From a checkpoint of a small transformer trained on Wikipedia.
Architecture: rotary positions, local attention windows, gated attention, value embeddings.
Training: a variant of Adam for these matrices, 903M tokens.
Each number is 200 + 20 x the weight over its row's rms, rounded and kept within 0 to 999. Layers, rows and columns count from 0. The size before them is the row's rms in percent of the matrix's.

# layer 3 MLP down (transposed), 2048x768, rms 0.0212, rows 1406-1442, columns 384-447
073,204,184,216,214,200,199,188,233,201,235,206,199,210,256,185,200,228,234,178,184,212,210,216,190,223,197,206,184,188,171,189,184,176,200,194,189,168,218,205,208,191,193,150,188,206,181,223,156,193,193,193,176,197,156,220,191,204,204,183,204,203,175,201,194
103,225,177,192,202,211,191,135,220,204,176,180,177,207,172,180,214,211,200,180,193,221,183,160,186,157,231,247,173,215,195,189,225,219,237,193,237,234,196,214,200,227,174,189,181,229,184,202,181,217,192,224,196,236,206,233,192,201,224,201,182,185,216,206,221
100,174,174,176,217,227,153,178,207,227,195,205,200,202,180,252,199,211,184,186,191,225,211,220,210,207,205,225,211,218,214,206,201,204,195,176,212,185,236,215,209,219,178,253,221,192,185,192,203,167,211,185,215,171,162,168,191,167,208,208,178,188,197,176,213
100,178,193,254,215,185,195,180,206,195,247,185,189,194,186,172,157,188,197,192,188,214,232,180,223,190,223,187,203,190,202,183,201,203,202,198,196,192,239,217,201,209,189,232,225,142,213,203,167,187,156,229,213,209,185,175,188,221,212,190,231,210,233,208,185
095,223,197,202,172,215,203,188,171,179,212,221,213,205,236,213,154,197,267,228,186,224,236,195,194,187,159,231,211,186,214,195,181,197,212,181,211,193,202,175,180,198,193,219,171,182,202,217,202,215,213,218,201,216,191,222,180,217,182,238,173,198,188,220,204
094,214,198,169,178,185,227,234,189,205,202,190,175,221,247,199,177,212,195,187,199,188,203,139,215,241,176,243,166,191,184,191,203,191,151,190,206,217,197,199,204,187,214,194,218,192,203,212,188,203,181,209,226,183,192,199,200,229,210,189,211,183,226,224,225
101,194,170,171,191,193,225,234,200,215,197,176,196,196,195,216,238,233,199,166,190,223,205,202,195,187,176,187,184,194,204,178,178,217,183,206,193,198,199,200,222,212,172,227,223,191,183,207,187,237,206,224,210,190,221,197,212,212,236,215,168,218,207,197,211
099,225,211,211,246,197,171,182,172,194,179,211,172,206,167,184,191,196,204,201,164,200,187,166,209,210,222,221,159,220,213,202,186,178,220,189,211,210,210,217,202,199,190,199,193,232,211,226,193,183,209,212,182,208,189,192,208,191,180,199,220,191,211,175,204
107,173,190,212,227,233,200,185,211,181,197,200,227,225,195,205,167,213,236,174,206,237,206,169,194,207,207,161,199,200,181,165,194,171,215,212,197,155,228,166,201,189,202,198,212,216,181,198,249,192,213,183,194,176,190,179,196,231,176,217,250,231,166,222,203
104,213,182,193,199,218,177,225,196,238,189,219,201,201,191,194,227,211,196,190,205,214,205,186,191,216,186,235,223,193,201,201,199,206,185,230,208,219,221,206,209,211,211,208,194,198,233,209,186,206,181,183,186,200,196,222,233,206,144,184,225,185,228,190,218
106,208,194,217,185,194,184,196,192,243,172,199,198,200,201,206,167,204,161,169,144,225,225,192,201,199,201,197,204,204,195,195,192,186,186,237,172,193,201,217,228,167,166,205,211,185,174,202,236,168,223,198,205,197,162,206,187,212,223,189,206,209,210,203,182
098,222,229,175,202,203,165,236,222,181,187,188,171,223,195,173,189,178,174,198,209,200,179,195,208,160,185,239,238,186,176,212,208,205,210,187,179,220,229,203,198,201,202,189,172,208,185,197,213,205,204,222,207,185,178,194,185,199,186,203,187,206,159,196,229
097,167,182,216,188,196,185,176,199,205,202,197,195,223,203,224,217,181,226,164,200,214,164,202,218,248,243,171,178,197,197,196,189,191,192,221,201,216,195,180,197,208,197,231,224,171,199,201,216,187,194,205,173,222,220,233,204,177,219,233,163,197,184,204,222
100,237,215,237,202,226,191,195,218,197,173,222,203,194,185,223,215,197,186,202,171,171,220,187,223,175,192,188,173,217,198,195,189,187,174,227,216,172,193,201,182,235,232,178,224,213,203,203,208,186,197,181,227,183,222,193,174,203,220,218,169,190,199,179,212
101,168,139,213,223,194,177,189,208,213,229,211,234,222,184,192,176,216,237,210,203,178,223,190,163,205,195,237,206,195,200,187,226,172,179,181,202,181,219,202,183,203,248,160,205,215,205,206,201,194,165,194,189,186,195,151,178,189,236,217,217,242,217,209,220
100,197,204,213,209,211,180,218,207,217,232,197,223,209,205,221,207,190,194,206,183,204,150,169,208,204,184,166,207,217,179,243,218,201,214,250,181,203,191,221,154,178,189,188,190,175,188,198,200,218,193,188,202,186,180,227,192,216,203,179,251,226,155,242,204
100,190,186,204,201,229,195,191,183,192,184,210,194,177,206,186,217,174,200,181,217,206,202,196,212,201,174,221,190,175,181,197,187,149,205,216,178,190,220,230,173,202,199,222,194,206,199,203,222,186,235,224,215,211,210,215,201,207,222,193,236,174,198,194,229
089,190,193,196,182,187,172,216,201,186,199,183,192,206,194,200,202,185,160,205,198,204,189,205,193,209,177,234,186,196,221,198,227,203,175,170,206,200,190,191,178,192,199,195,235,178,218,218,171,235,186,191,234,235,212,204,178,222,233,194,207,160,160,189,224
105,209,226,197,194,219,198,176,185,207,217,224,198,208,203,161,182,187,212,195,164,207,206,224,195,178,191,197,211,212,213,199,172,212,219,210,218,210,208,179,209,156,197,233,192,185,224,201,209,196,187,221,197,185,222,189,212,218,184,189,195,182,204,198,219
097,234,192,208,231,200,186,181,193,159,243,210,191,231,228,185,194,182,186,178,153,164,189,234,188,227,199,149,202,199,202,176,172,212,182,219,175,195,186,189,173,183,236,220,168,233,181,202,203,176,204,198,162,217,182,224,206,164,209,210,172,174,169,171,184
095,201,209,228,164,191,218,176,186,200,193,183,169,190,200,209,181,200,194,218,191,196,154,204,203,189,168,222,166,184,212,201,245,196,190,230,200,150,181,181,211,204,205,205,213,183,151,214,195,206,180,222,189,207,216,229,173,225,195,199,214,196,188,185,186
105,206,200,180,208,182,202,208,177,170,220,210,180,215,207,160,221,163,204,212,213,191,191,207,227,167,200,194,234,198,243,209,191,199,206,193,198,180,195,216,165,207,176,175,192,241,190,171,199,195,181,191,221,218,187,211,212,206,174,186,186,203,201,215,186
110,202,202,233,231,210,188,201,251,199,165,216,211,180,194,198,228,198,231,169,192,189,203,191,229,201,199,178,169,174,224,227,213,217,193,218,192,224,181,247,201,155,214,210,194,192,182,225,221,203,186,234,219,240,177,209,191,188,184,235,214,215,208,184,197
106,205,184,188,205,194,159,188,214,195,228,204,195,231,183,167,206,183,233,212,193,235,187,197,259,215,225,188,214,207,210,206,234,210,168,188,199,177,214,166,172,198,227,183,205,177,194,232,198,224,214,163,203,217,224,202,199,210,213,172,166,169,186,212,195
096,196,208,227,206,184,188,220,183,223,208,227,191,193,201,212,199,222,170,182,220,227,160,228,209,189,194,228,178,205,195,210,222,179,211,198,197,210,262,216,226,182,196,185,200,199,225,177,239,213,186,204,216,201,227,182,202,185,231,196,233,237,230,202,206
094,218,212,198,237,202,210,235,184,217,203,205,207,171,185,238,233,243,187,220,161,250,193,196,160,222,217,178,191,193,202,169,197,191,186,232,202,220,217,228,206,195,204,179,227,174,188,171,194,188,195,178,204,229,218,223,203,170,183,205,176,212,203,185,212
098,238,172,172,220,226,196,219,172,201,205,230,196,222,222,220,198,236,211,190,206,183,189,192,199,184,217,176,197,197,179,185,159,225,170,198,210,209,191,216,208,197,216,206,197,162,200,190,175,173,209,196,174,211,198,255,199,184,180,216,202,215,221,190,228
093,199,205,227,224,202,187,200,202,185,195,218,203,201,210,257,169,214,156,206,220,226,186,206,151,191,148,201,212,207,188,195,221,225,188,193,240,219,239,187,200,202,221,157,190,182,212,181,193,175,166,188,194,187,193,213,209,225,195,195,184,206,235,226,200
101,176,193,177,189,199,191,212,197,214,226,210,204,161,236,225,234,187,224,164,245,191,214,241,223,217,210,211,234,209,201,195,209,187,232,194,179,216,205,234,223,204,206,168,182,211,164,202,201,215,224,211,212,152,204,207,202,180,188,209,216,186,160,185,196
095,201,211,181,203,174,206,186,178,193,217,191,228,228,210,224,196,217,225,190,215,183,181,210,191,205,211,129,181,197,219,188,184,175,193,171,211,170,180,221,246,208,182,174,205,260,198,173,175,216,203,211,181,196,200,187,222,207,199,185,182,204,191,233,200
091,205,169,215,162,185,190,206,204,245,190,220,228,180,213,225,202,225,212,240,199,184,204,212,219,239,235,204,229,212,232,191,167,215,187,219,180,204,179,179,218,193,187,246,210,174,179,191,206,223,210,204,156,213,198,222,218,240,222,181,203,173,221,209,170
101,206,226,199,218,198,182,189,223,202,201,217,199,176,211,172,205,176,222,197,172,193,193,213,222,159,174,161,185,175,161,187,182,195,212,216,190,202,208,191,204,161,201,216,221,194,182,153,190,236,213,189,195,195,190,179,200,183,202,170,226,226,209,226,207
101,231,180,225,184,201,207,172,204,219,218,192,229,204,219,179,223,202,172,220,150,192,213,207,209,220,217,221,192,200,236,204,184,171,174,221,170,231,231,210,163,191,203,217,216,186,211,178,208,169,163,198,176,185,178,216,196,227,177,202,208,200,216,209,192
100,193,240,237,183,205,197,185,198,196,164,234,212,192,214,199,248,234,192,223,190,214,211,192,191,228,182,187,206,220,202,187,214,246,207,206,176,222,210,219,210,168,174,233,221,199,215,192,201,211,200,191,193,208,194,154,179,165,224,227,188,195,218,193,211
049,168,229,203,192,184,193,214,196,216,214,193,226,169,175,180,205,217,173,207,172,217,189,190,164,216,211,164,213,212,208,165,196,202,196,215,199,225,199,218,207,205,171,209,212,209,187,153,197,189,212,214,199,231,185,198,193,202,189,202,224,196,173,197,199
103,207,190,150,219,149,223,197,176,204,186,215,204,177,206,232,180,191,182,209,200,213,207,191,229,190,216,181,182,202,197,172,191,202,205,214,188,203,208,198,200,234,194,212,175,196,199,210,198,199,213,162,181,216,212,164,195,194,213,188,185,199,212,213,228
098,200,156,204,205,182,195,203,203,239,156,186,229,226,212,241,234,215,196,205,215,227,212,254,211,213,164,160,191,188,220,206,211,192,208,204,226,232,173,198,191,206,200,216,215,197,232,228,220,221,192,206,220,213,219,206,201,215,199,211,206,243,177,202,245
# layer 3 MLP gate, 2048x768, rms 0.0241, rows 1407-1442, columns 384-447
102,249,214,197,189,183,175,207,205,190,196,176,209,197,172,195,203,185,214,196,228,207,219,189,244,194,177,177,202,203,180,187,216,214,168,180,203,220,152,220,217,190,198,182,214,208,180,225,183,187,219,184,197,180,194,216,214,208,183,181,208,198,196,217,216
093,217,235,166,188,214,230,219,180,214,215,180,218,234,188,209,228,229,184,201,210,202,197,193,216,180,196,166,190,191,201,197,224,209,201,170,207,168,227,201,169,172,206,233,201,192,175,172,211,188,167,192,193,213,188,215,170,199,221,226,201,217,219,205,187
107,188,204,242,211,194,172,175,201,205,222,171,205,205,206,156,195,167,230,225,202,210,220,194,224,210,249,195,191,216,205,191,188,212,222,215,207,200,197,190,228,173,195,177,207,178,211,200,205,186,198,170,192,193,184,194,220,222,195,189,221,176,192,184,208
098,190,215,237,212,180,215,184,193,213,231,190,210,190,182,191,197,189,214,204,173,203,191,216,214,224,188,224,221,165,178,187,191,216,191,197,183,195,197,183,208,231,203,206,172,240,171,186,211,210,174,193,221,185,215,219,217,241,188,177,186,181,208,195,196
078,208,213,182,210,194,223,218,197,202,201,237,208,193,216,151,180,188,265,198,215,183,210,188,169,176,191,225,203,204,218,177,191,204,164,212,183,185,243,180,221,213,176,173,195,207,188,235,177,215,182,185,166,186,197,190,212,206,191,196,233,252,232,213,216
095,192,200,170,234,197,211,194,224,215,209,199,214,224,199,185,208,235,201,177,205,175,203,215,201,174,165,188,217,168,189,184,219,183,218,190,204,195,207,220,209,218,218,182,216,168,231,240,216,223,177,193,155,214,203,187,223,166,213,225,214,192,207,224,225
095,165,207,156,191,184,191,166,203,210,200,199,191,203,220,207,200,221,195,174,182,173,163,193,188,205,212,205,220,234,179,186,157,205,185,197,173,204,208,176,188,190,183,199,220,202,175,220,203,222,208,156,224,209,186,192,226,203,218,230,188,203,185,191,199
102,189,196,212,206,172,196,182,225,196,220,212,190,188,199,205,194,189,203,250,196,187,175,221,225,189,220,188,186,218,233,215,167,189,174,224,215,205,216,182,200,199,191,231,178,169,172,173,202,210,192,207,210,173,198,215,211,208,188,189,178,255,206,199,197
099,167,158,208,208,192,203,170,210,192,212,196,248,162,196,172,204,192,221,184,215,201,204,184,182,200,197,196,196,189,187,193,205,186,218,236,209,214,177,236,204,184,157,205,216,226,209,197,260,207,192,190,203,201,188,175,207,235,193,196,241,155,187,216,162
099,221,191,192,212,161,178,187,218,167,194,176,212,213,218,211,195,218,190,200,191,204,182,190,139,171,189,231,209,186,193,217,208,209,215,207,235,184,189,207,190,200,213,149,205,222,188,212,175,228,187,169,189,197,202,227,212,206,201,179,196,193,209,195,222
108,229,240,202,231,203,235,201,207,198,210,224,211,212,193,198,209,170,182,214,205,178,254,200,241,224,209,178,193,196,186,173,154,212,232,203,185,233,258,191,197,219,222,234,193,206,206,213,218,205,214,180,176,194,188,223,207,216,191,184,188,207,209,196,203
097,230,217,188,198,218,218,186,194,194,202,222,207,211,203,182,201,254,178,190,197,204,210,188,184,233,183,221,208,160,201,206,195,186,189,183,201,163,242,197,206,174,231,171,209,198,213,173,187,216,219,213,212,189,220,204,191,198,165,172,164,208,213,189,184
098,186,220,211,188,193,198,197,223,226,210,206,161,191,192,231,208,190,226,215,219,158,176,226,215,162,220,214,176,199,205,177,207,178,189,192,196,244,226,200,199,202,189,213,226,230,215,205,207,191,201,187,223,227,209,216,220,203,163,195,160,200,235,192,209
096,222,191,242,213,214,217,204,191,173,227,213,213,199,185,217,191,162,204,214,222,238,199,178,178,196,216,175,201,261,204,207,201,213,164,175,217,212,209,210,214,231,210,214,217,201,203,203,210,196,210,178,226,182,203,216,185,217,184,200,195,224,230,177,209
103,219,218,187,209,175,215,208,220,218,200,213,226,199,220,199,184,214,204,209,173,197,190,201,156,174,203,193,191,197,190,183,160,227,215,213,192,218,200,218,202,207,216,180,199,158,182,211,224,233,201,190,176,160,188,196,222,211,206,216,209,199,213,191,195
099,159,161,202,203,207,217,202,200,212,198,206,172,187,216,177,191,175,182,184,249,181,169,222,223,223,186,208,218,201,199,183,193,194,162,172,218,198,163,224,170,189,219,178,208,216,158,194,211,198,175,167,197,199,201,236,229,168,192,210,182,205,185,220,183
094,201,180,229,215,176,219,193,193,179,218,201,198,195,193,235,204,187,194,191,200,211,198,217,191,189,252,211,208,199,217,207,224,216,206,237,188,197,199,203,186,171,204,180,186,209,194,196,196,185,173,212,242,213,228,186,197,195,201,171,226,257,207,211,160
096,189,189,151,159,188,224,188,225,229,225,194,215,218,203,192,203,206,201,179,183,188,215,220,185,185,199,205,209,225,195,194,189,215,219,200,191,191,183,211,189,213,231,174,200,181,210,221,211,193,202,198,200,200,234,200,179,257,186,202,177,192,169,212,216
089,202,235,219,190,184,252,194,213,217,172,216,197,156,190,212,214,197,185,203,210,232,231,160,221,192,202,189,192,204,187,186,200,241,198,235,213,232,184,199,210,208,182,174,208,174,200,172,208,189,220,206,245,180,192,200,173,216,209,186,219,200,209,205,226
112,189,191,162,204,216,226,192,190,205,219,208,170,224,197,184,226,184,233,205,185,252,203,208,194,224,210,222,231,214,226,196,217,210,212,221,174,210,210,203,213,172,211,205,180,202,196,191,179,207,209,215,197,224,182,199,183,222,183,215,203,195,204,222,193
107,198,200,185,256,200,196,218,159,178,207,226,210,201,179,212,192,205,207,218,208,198,162,186,229,180,190,202,177,217,178,179,191,170,195,167,169,184,171,198,185,204,200,190,161,190,185,218,212,194,200,204,212,196,213,188,209,187,205,154,190,213,252,204,179
112,214,214,230,173,195,188,201,164,193,183,175,209,176,201,189,163,217,212,192,215,208,209,189,172,204,197,188,177,229,199,205,197,215,196,207,199,190,207,242,201,200,190,205,215,206,178,226,207,211,194,195,205,167,223,222,195,202,180,185,186,230,188,223,202
103,198,206,147,207,196,195,186,196,176,227,229,198,208,204,172,209,214,197,240,218,225,224,184,167,204,223,221,218,242,200,177,169,223,222,184,194,180,208,193,218,191,184,224,185,199,175,223,208,176,222,204,163,179,192,194,187,188,204,195,213,210,222,218,212
100,166,200,172,211,207,180,195,213,173,208,205,183,187,188,174,175,167,203,192,206,200,167,229,204,206,186,208,211,217,209,201,236,193,184,222,201,210,235,196,207,199,174,228,233,163,221,213,207,201,217,183,192,193,188,218,204,219,235,202,238,206,187,196,194
094,192,194,181,192,162,176,223,179,230,198,224,197,213,250,220,195,201,198,212,211,198,166,206,170,227,196,203,210,178,249,203,208,206,236,152,198,191,215,206,223,178,193,200,204,186,176,218,210,201,217,208,222,179,261,235,219,189,200,214,202,234,202,208,215
097,186,230,195,195,183,198,187,158,199,187,187,195,202,206,185,224,181,228,215,213,203,223,176,199,194,182,220,191,213,231,195,201,206,219,204,202,198,213,195,187,196,201,193,211,204,197,169,163,190,177,217,194,230,209,156,209,185,213,195,198,213,213,231,209
086,216,197,185,199,191,180,220,186,220,217,214,209,207,213,189,161,204,188,198,185,185,195,211,160,203,219,232,204,221,244,185,188,245,192,194,199,226,229,169,184,199,234,192,196,202,181,214,207,233,187,183,189,177,175,179,150,211,175,209,215,203,193,200,208
102,184,200,216,182,212,223,193,234,217,175,208,206,201,211,225,192,181,186,180,185,230,233,205,213,176,200,172,187,200,194,206,174,197,180,221,217,186,181,207,188,164,190,183,200,190,186,218,177,191,213,182,226,211,213,185,183,241,209,245,209,165,194,190,198
090,215,205,191,235,209,186,185,238,179,202,190,195,235,203,179,193,228,172,140,187,202,203,203,198,197,217,217,198,217,227,196,184,198,191,203,209,178,184,214,197,249,222,195,265,172,164,180,195,202,197,198,215,171,161,217,200,179,190,237,187,191,193,171,193
104,213,177,173,185,212,225,182,209,240,240,217,183,182,202,174,157,194,173,217,223,204,159,168,149,193,206,201,214,208,169,192,210,214,190,217,222,201,178,205,247,183,198,234,204,174,240,198,217,184,219,211,187,174,255,194,206,198,181,198,207,246,201,240,179
099,217,243,213,191,221,202,208,194,223,198,210,193,182,207,190,200,193,180,201,219,194,185,192,222,188,189,182,215,221,206,181,206,233,206,193,205,165,215,198,219,161,194,206,200,200,210,223,208,193,183,211,202,211,233,223,181,216,195,232,205,237,173,231,201
098,181,174,197,212,232,213,203,205,195,213,173,197,203,224,192,163,208,231,219,207,208,202,217,194,207,187,213,202,218,202,186,214,169,203,203,240,176,200,205,219,181,198,188,206,187,192,202,250,234,211,159,213,189,185,226,203,196,241,209,210,200,185,235,196
092,205,207,217,193,206,215,195,195,260,207,210,228,176,217,183,152,182,204,224,199,197,196,211,191,197,185,179,206,187,244,195,179,188,207,207,211,186,179,206,211,198,181,176,192,215,256,171,176,178,199,179,214,196,213,229,194,213,207,194,214,189,172,183,192
076,190,192,213,187,226,175,191,178,200,237,193,167,205,244,154,193,183,221,184,179,196,195,176,179,193,185,210,194,224,246,188,160,243,200,216,173,202,223,188,216,150,227,184,172,215,187,198,172,197,145,187,174,174,199,230,170,208,174,208,181,181,201,225,187
104,155,202,201,198,175,241,196,230,180,199,198,218,229,225,209,211,164,235,222,196,211,208,224,237,181,185,169,174,197,221,173,204,202,195,171,157,199,222,193,202,207,171,182,213,210,184,220,245,183,194,196,210,206,220,185,216,210,215,178,206,183,182,184,147
093,209,191,198,192,212,202,204,223,210,206,200,214,197,203,218,208,200,191,214,206,220,223,189,190,173,179,169,193,186,218,178,198,221,224,196,170,213,195,191,203,170,232,213,166,212,204,185,162,174,189,194,180,208,228,230,232,214,220,169,178,202,196,202,196
# layer 3 MLP up, 2048x768, rms 0.0226, rows 1407-1442, columns 384-447
103,194,172,206,182,183,210,234,209,205,198,206,234,195,231,184,198,208,198,219,228,189,192,220,217,217,226,216,169,212,211,194,196,225,208,183,181,230,226,217,218,226,209,192,209,204,183,201,200,178,183,183,220,189,198,215,192,204,203,235,231,230,199,186,221
097,201,229,184,199,217,197,216,162,213,202,224,201,221,186,218,185,211,174,213,202,196,216,196,209,220,188,210,209,206,222,202,175,190,195,169,256,238,232,180,217,209,196,220,190,234,190,195,176,192,190,190,213,190,184,193,205,178,208,206,192,214,228,224,239
102,215,176,202,211,187,191,174,194,213,169,199,196,188,195,199,162,193,199,230,193,194,230,208,180,177,220,170,155,199,204,219,167,207,151,191,197,215,170,162,254,196,203,184,199,167,166,203,194,253,218,239,190,156,199,178,210,177,204,176,188,170,223,219,209
094,202,193,162,227,162,245,186,168,214,204,190,220,214,221,194,209,189,215,211,214,192,195,205,218,194,201,199,201,204,237,192,214,243,179,200,170,174,226,166,229,206,182,197,202,210,198,216,179,173,192,186,179,174,211,226,178,230,175,188,224,202,194,224,211
086,208,216,253,199,178,222,182,198,225,181,200,205,199,201,234,221,205,164,214,207,211,208,188,215,216,203,190,173,215,220,202,191,228,209,210,218,211,145,197,211,223,193,231,218,189,189,146,193,180,200,202,248,197,184,233,185,183,212,207,201,166,191,197,191
101,187,201,174,208,214,179,211,211,201,187,198,234,168,188,199,204,161,208,162,222,173,189,223,173,183,197,176,202,187,199,202,202,206,213,159,203,247,216,190,173,158,216,199,150,195,231,201,176,215,219,180,157,227,216,175,213,179,188,216,186,190,200,205,218
098,171,209,192,202,208,168,195,231,188,202,209,214,222,204,221,190,196,175,191,188,155,199,168,194,217,181,164,219,185,230,180,187,211,201,182,179,194,181,218,209,211,202,188,205,221,203,223,183,176,171,177,189,250,184,224,167,222,213,217,220,208,167,176,195
105,222,189,205,203,212,207,194,214,178,188,213,178,193,224,237,189,198,200,183,196,225,216,145,152,207,242,185,208,202,216,193,214,197,188,190,177,206,177,190,254,216,190,205,172,220,216,230,215,197,212,205,189,213,216,187,209,226,233,197,215,208,219,201,189
107,185,207,232,195,222,201,179,176,188,196,203,207,195,186,236,207,191,145,238,192,191,182,211,180,170,180,205,207,190,257,201,224,223,245,201,202,222,190,207,199,179,198,167,204,190,191,193,175,201,217,211,173,193,196,185,188,197,177,151,202,166,188,210,200
102,189,196,191,187,191,183,158,177,191,202,192,184,215,204,182,186,173,196,213,168,192,199,185,182,195,209,249,233,201,173,196,207,178,205,227,212,200,199,208,206,200,171,179,175,208,204,183,249,229,210,197,185,198,164,173,220,205,221,196,200,199,206,185,172
100,193,207,166,233,190,212,194,212,152,178,211,214,182,189,206,195,185,160,195,202,207,221,212,177,202,224,201,217,210,203,199,179,201,204,215,213,195,221,204,178,170,246,246,182,198,185,225,184,195,238,210,186,170,197,224,221,274,195,180,194,216,207,211,201
095,214,234,177,209,179,177,216,194,181,239,210,188,232,205,225,248,223,155,190,187,225,174,199,186,242,200,186,188,182,217,198,181,207,157,201,191,182,180,205,221,190,197,193,159,186,229,167,195,198,197,249,200,214,195,192,190,213,192,188,199,229,193,202,215
097,198,225,187,185,183,210,180,192,171,217,231,199,182,184,187,196,195,186,179,195,180,168,228,199,164,227,180,192,174,202,202,208,194,187,210,187,188,215,244,179,210,202,228,176,189,215,203,199,197,160,173,210,202,197,178,189,200,133,223,192,205,219,160,212
099,199,169,198,203,196,195,178,201,217,194,202,189,227,231,192,208,207,230,203,226,189,225,190,224,250,185,236,224,200,182,212,178,198,226,214,188,201,182,186,202,176,174,226,192,226,184,180,230,208,183,207,185,199,214,194,218,176,164,202,204,214,178,220,194
104,197,222,171,220,165,202,210,213,187,217,222,201,196,213,208,198,193,193,207,181,185,178,192,174,202,248,225,194,200,172,201,184,171,234,230,175,210,238,195,181,206,220,193,230,166,191,182,186,199,192,187,231,224,208,184,214,205,223,194,202,185,219,192,199
098,178,167,230,152,188,192,187,192,175,197,203,175,205,194,199,219,236,240,211,192,157,197,191,196,252,223,183,187,196,190,201,201,173,226,218,178,239,195,173,203,205,177,191,226,211,174,206,208,206,195,222,200,216,205,172,183,191,211,200,189,187,178,230,192
084,203,225,184,236,209,214,204,204,184,211,219,196,222,184,191,206,215,171,195,203,232,202,218,202,220,199,184,216,203,221,198,211,217,239,193,200,167,153,243,216,194,188,212,225,189,161,187,185,183,188,216,209,248,205,189,205,174,215,202,173,237,208,219,212
100,196,194,190,202,197,207,208,196,187,231,213,162,238,204,197,199,234,212,217,178,207,198,167,174,212,195,180,175,173,204,189,184,192,213,221,177,224,214,204,195,198,182,199,146,198,195,181,207,218,210,192,175,185,164,182,232,189,241,172,203,213,195,154,186
093,220,203,205,183,202,214,170,199,246,185,184,189,180,190,232,202,225,182,194,162,228,206,183,207,227,225,189,215,204,164,231,205,199,222,220,197,227,208,203,196,192,200,188,202,155,220,218,208,195,241,202,208,207,169,212,188,194,181,197,211,201,204,191,200
106,219,227,233,188,176,202,206,224,218,168,209,208,202,175,198,206,192,191,205,205,233,217,184,226,213,222,192,220,222,207,202,190,226,197,207,173,218,182,253,202,217,216,183,212,222,199,206,162,187,178,212,198,226,186,162,176,204,223,161,179,175,177,212,210
103,182,187,217,173,218,205,225,172,214,188,200,211,172,196,226,185,192,233,177,206,210,214,186,189,207,213,212,211,179,244,208,202,224,176,225,214,246,191,214,219,200,157,196,186,181,214,209,224,236,212,204,224,162,201,190,196,216,191,222,176,147,187,176,203
110,234,194,192,202,227,222,223,179,192,187,211,207,220,185,188,223,178,206,198,199,196,204,189,222,199,213,219,222,217,222,189,189,196,214,173,196,214,186,216,175,203,131,202,198,181,218,195,216,201,150,216,190,228,197,217,200,202,162,194,204,170,166,194,192
100,193,206,259,193,207,206,181,218,182,179,190,214,202,188,179,182,210,237,191,220,183,158,176,212,204,204,201,162,219,138,231,183,220,195,216,217,197,186,197,175,204,184,209,230,190,209,200,191,223,199,205,224,197,209,208,190,168,214,166,168,194,190,227,182
102,208,218,146,202,190,173,202,210,208,239,180,175,191,187,193,196,197,182,168,147,184,203,180,198,215,209,189,214,253,212,203,211,248,196,236,183,193,221,217,192,186,183,190,212,204,199,184,246,208,196,191,186,187,212,219,173,230,195,209,204,174,205,175,225
097,190,191,188,191,173,223,222,277,211,188,175,226,214,185,229,201,201,171,206,217,214,196,220,221,250,187,163,181,195,201,189,207,204,169,214,183,224,204,190,200,186,225,186,243,217,196,194,169,208,191,203,207,244,231,194,197,191,243,170,221,195,202,193,213
099,177,174,207,203,178,179,235,189,149,200,206,153,198,224,196,182,207,216,213,185,177,160,195,169,215,202,245,200,219,209,216,208,190,179,166,183,209,168,170,202,201,229,184,150,192,168,204,172,220,202,196,211,183,202,194,205,207,201,157,196,193,213,210,213
086,218,208,222,208,207,239,193,224,177,168,205,206,216,212,207,244,178,221,199,234,213,207,198,222,187,168,187,192,199,216,211,199,207,191,183,189,186,149,199,234,193,167,178,208,221,208,180,195,163,167,192,242,226,208,217,216,204,228,199,204,195,202,206,186
100,196,211,191,196,160,211,213,175,203,166,198,263,168,215,218,205,225,208,198,178,200,197,185,177,170,177,230,224,194,184,204,207,170,207,192,187,200,228,186,219,218,177,189,181,195,208,226,222,208,203,228,194,190,194,206,211,213,195,200,194,217,201,195,223
095,198,204,201,222,234,176,181,230,205,194,198,211,194,196,189,201,195,204,208,204,186,155,192,183,209,174,200,208,213,199,195,192,200,209,183,237,208,172,216,187,209,199,147,198,211,206,192,222,196,237,249,214,210,144,250,203,219,191,215,190,186,189,212,224
098,192,218,226,201,185,191,230,177,185,206,221,223,173,213,198,222,210,204,244,164,199,200,210,201,188,219,195,179,189,220,204,176,187,209,205,211,198,218,192,171,203,203,234,225,230,167,195,177,174,188,214,180,192,238,209,188,199,206,255,187,172,160,197,200
099,189,182,174,227,156,246,191,216,192,189,197,188,183,202,227,175,193,202,206,189,158,216,176,189,179,215,203,177,175,180,193,227,171,176,213,215,227,209,193,202,183,180,206,203,171,222,239,236,177,200,169,212,195,180,195,220,183,217,186,219,250,180,188,231
098,219,197,192,161,193,198,200,221,227,217,181,220,203,208,172,168,213,249,206,206,219,203,211,209,204,163,198,206,207,195,222,223,213,201,208,193,230,176,263,187,207,177,192,206,206,194,212,209,233,208,219,173,218,183,232,214,204,202,188,195,153,177,192,212
090,201,196,196,221,170,208,227,204,168,215,213,181,193,201,194,238,178,212,180,200,214,185,188,198,217,202,212,165,206,192,195,212,218,182,190,175,218,214,179,190,191,196,233,220,192,153,215,234,221,187,197,194,208,187,177,216,222,202,210,196,205,215,206,178
088,181,185,203,154,224,164,177,186,188,220,175,173,209,215,170,207,198,188,188,178,209,200,185,182,208,184,194,174,191,229,201,193,223,198,228,181,225,209,189,185,160,205,207,197,216,200,206,179,197,157,202,171,205,182,235,178,223,154,217,181,177,169,197,214
103,204,204,240,184,198,209,222,180,237,178,213,215,186,199,239,193,194,196,220,200,218,172,202,189,223,209,210,201,184,204,220,206,205,178,209,176,188,177,212,176,170,214,191,221,185,183,210,205,222,214,225,240,211,176,213,190,212,188,187,180,148,190,209,225
098,163,183,211,169,190,215,190,173,242,226,206,190,200,210,175,227,169,211,185,185,190,169,214,194,178,177,197,213,237,173,223,193,201,167,205,239,215,183,214,200,191,153,238,229,208,183,207,209,201,197,212,250,200,189,185,149,207,194,196,181,209,184,204,192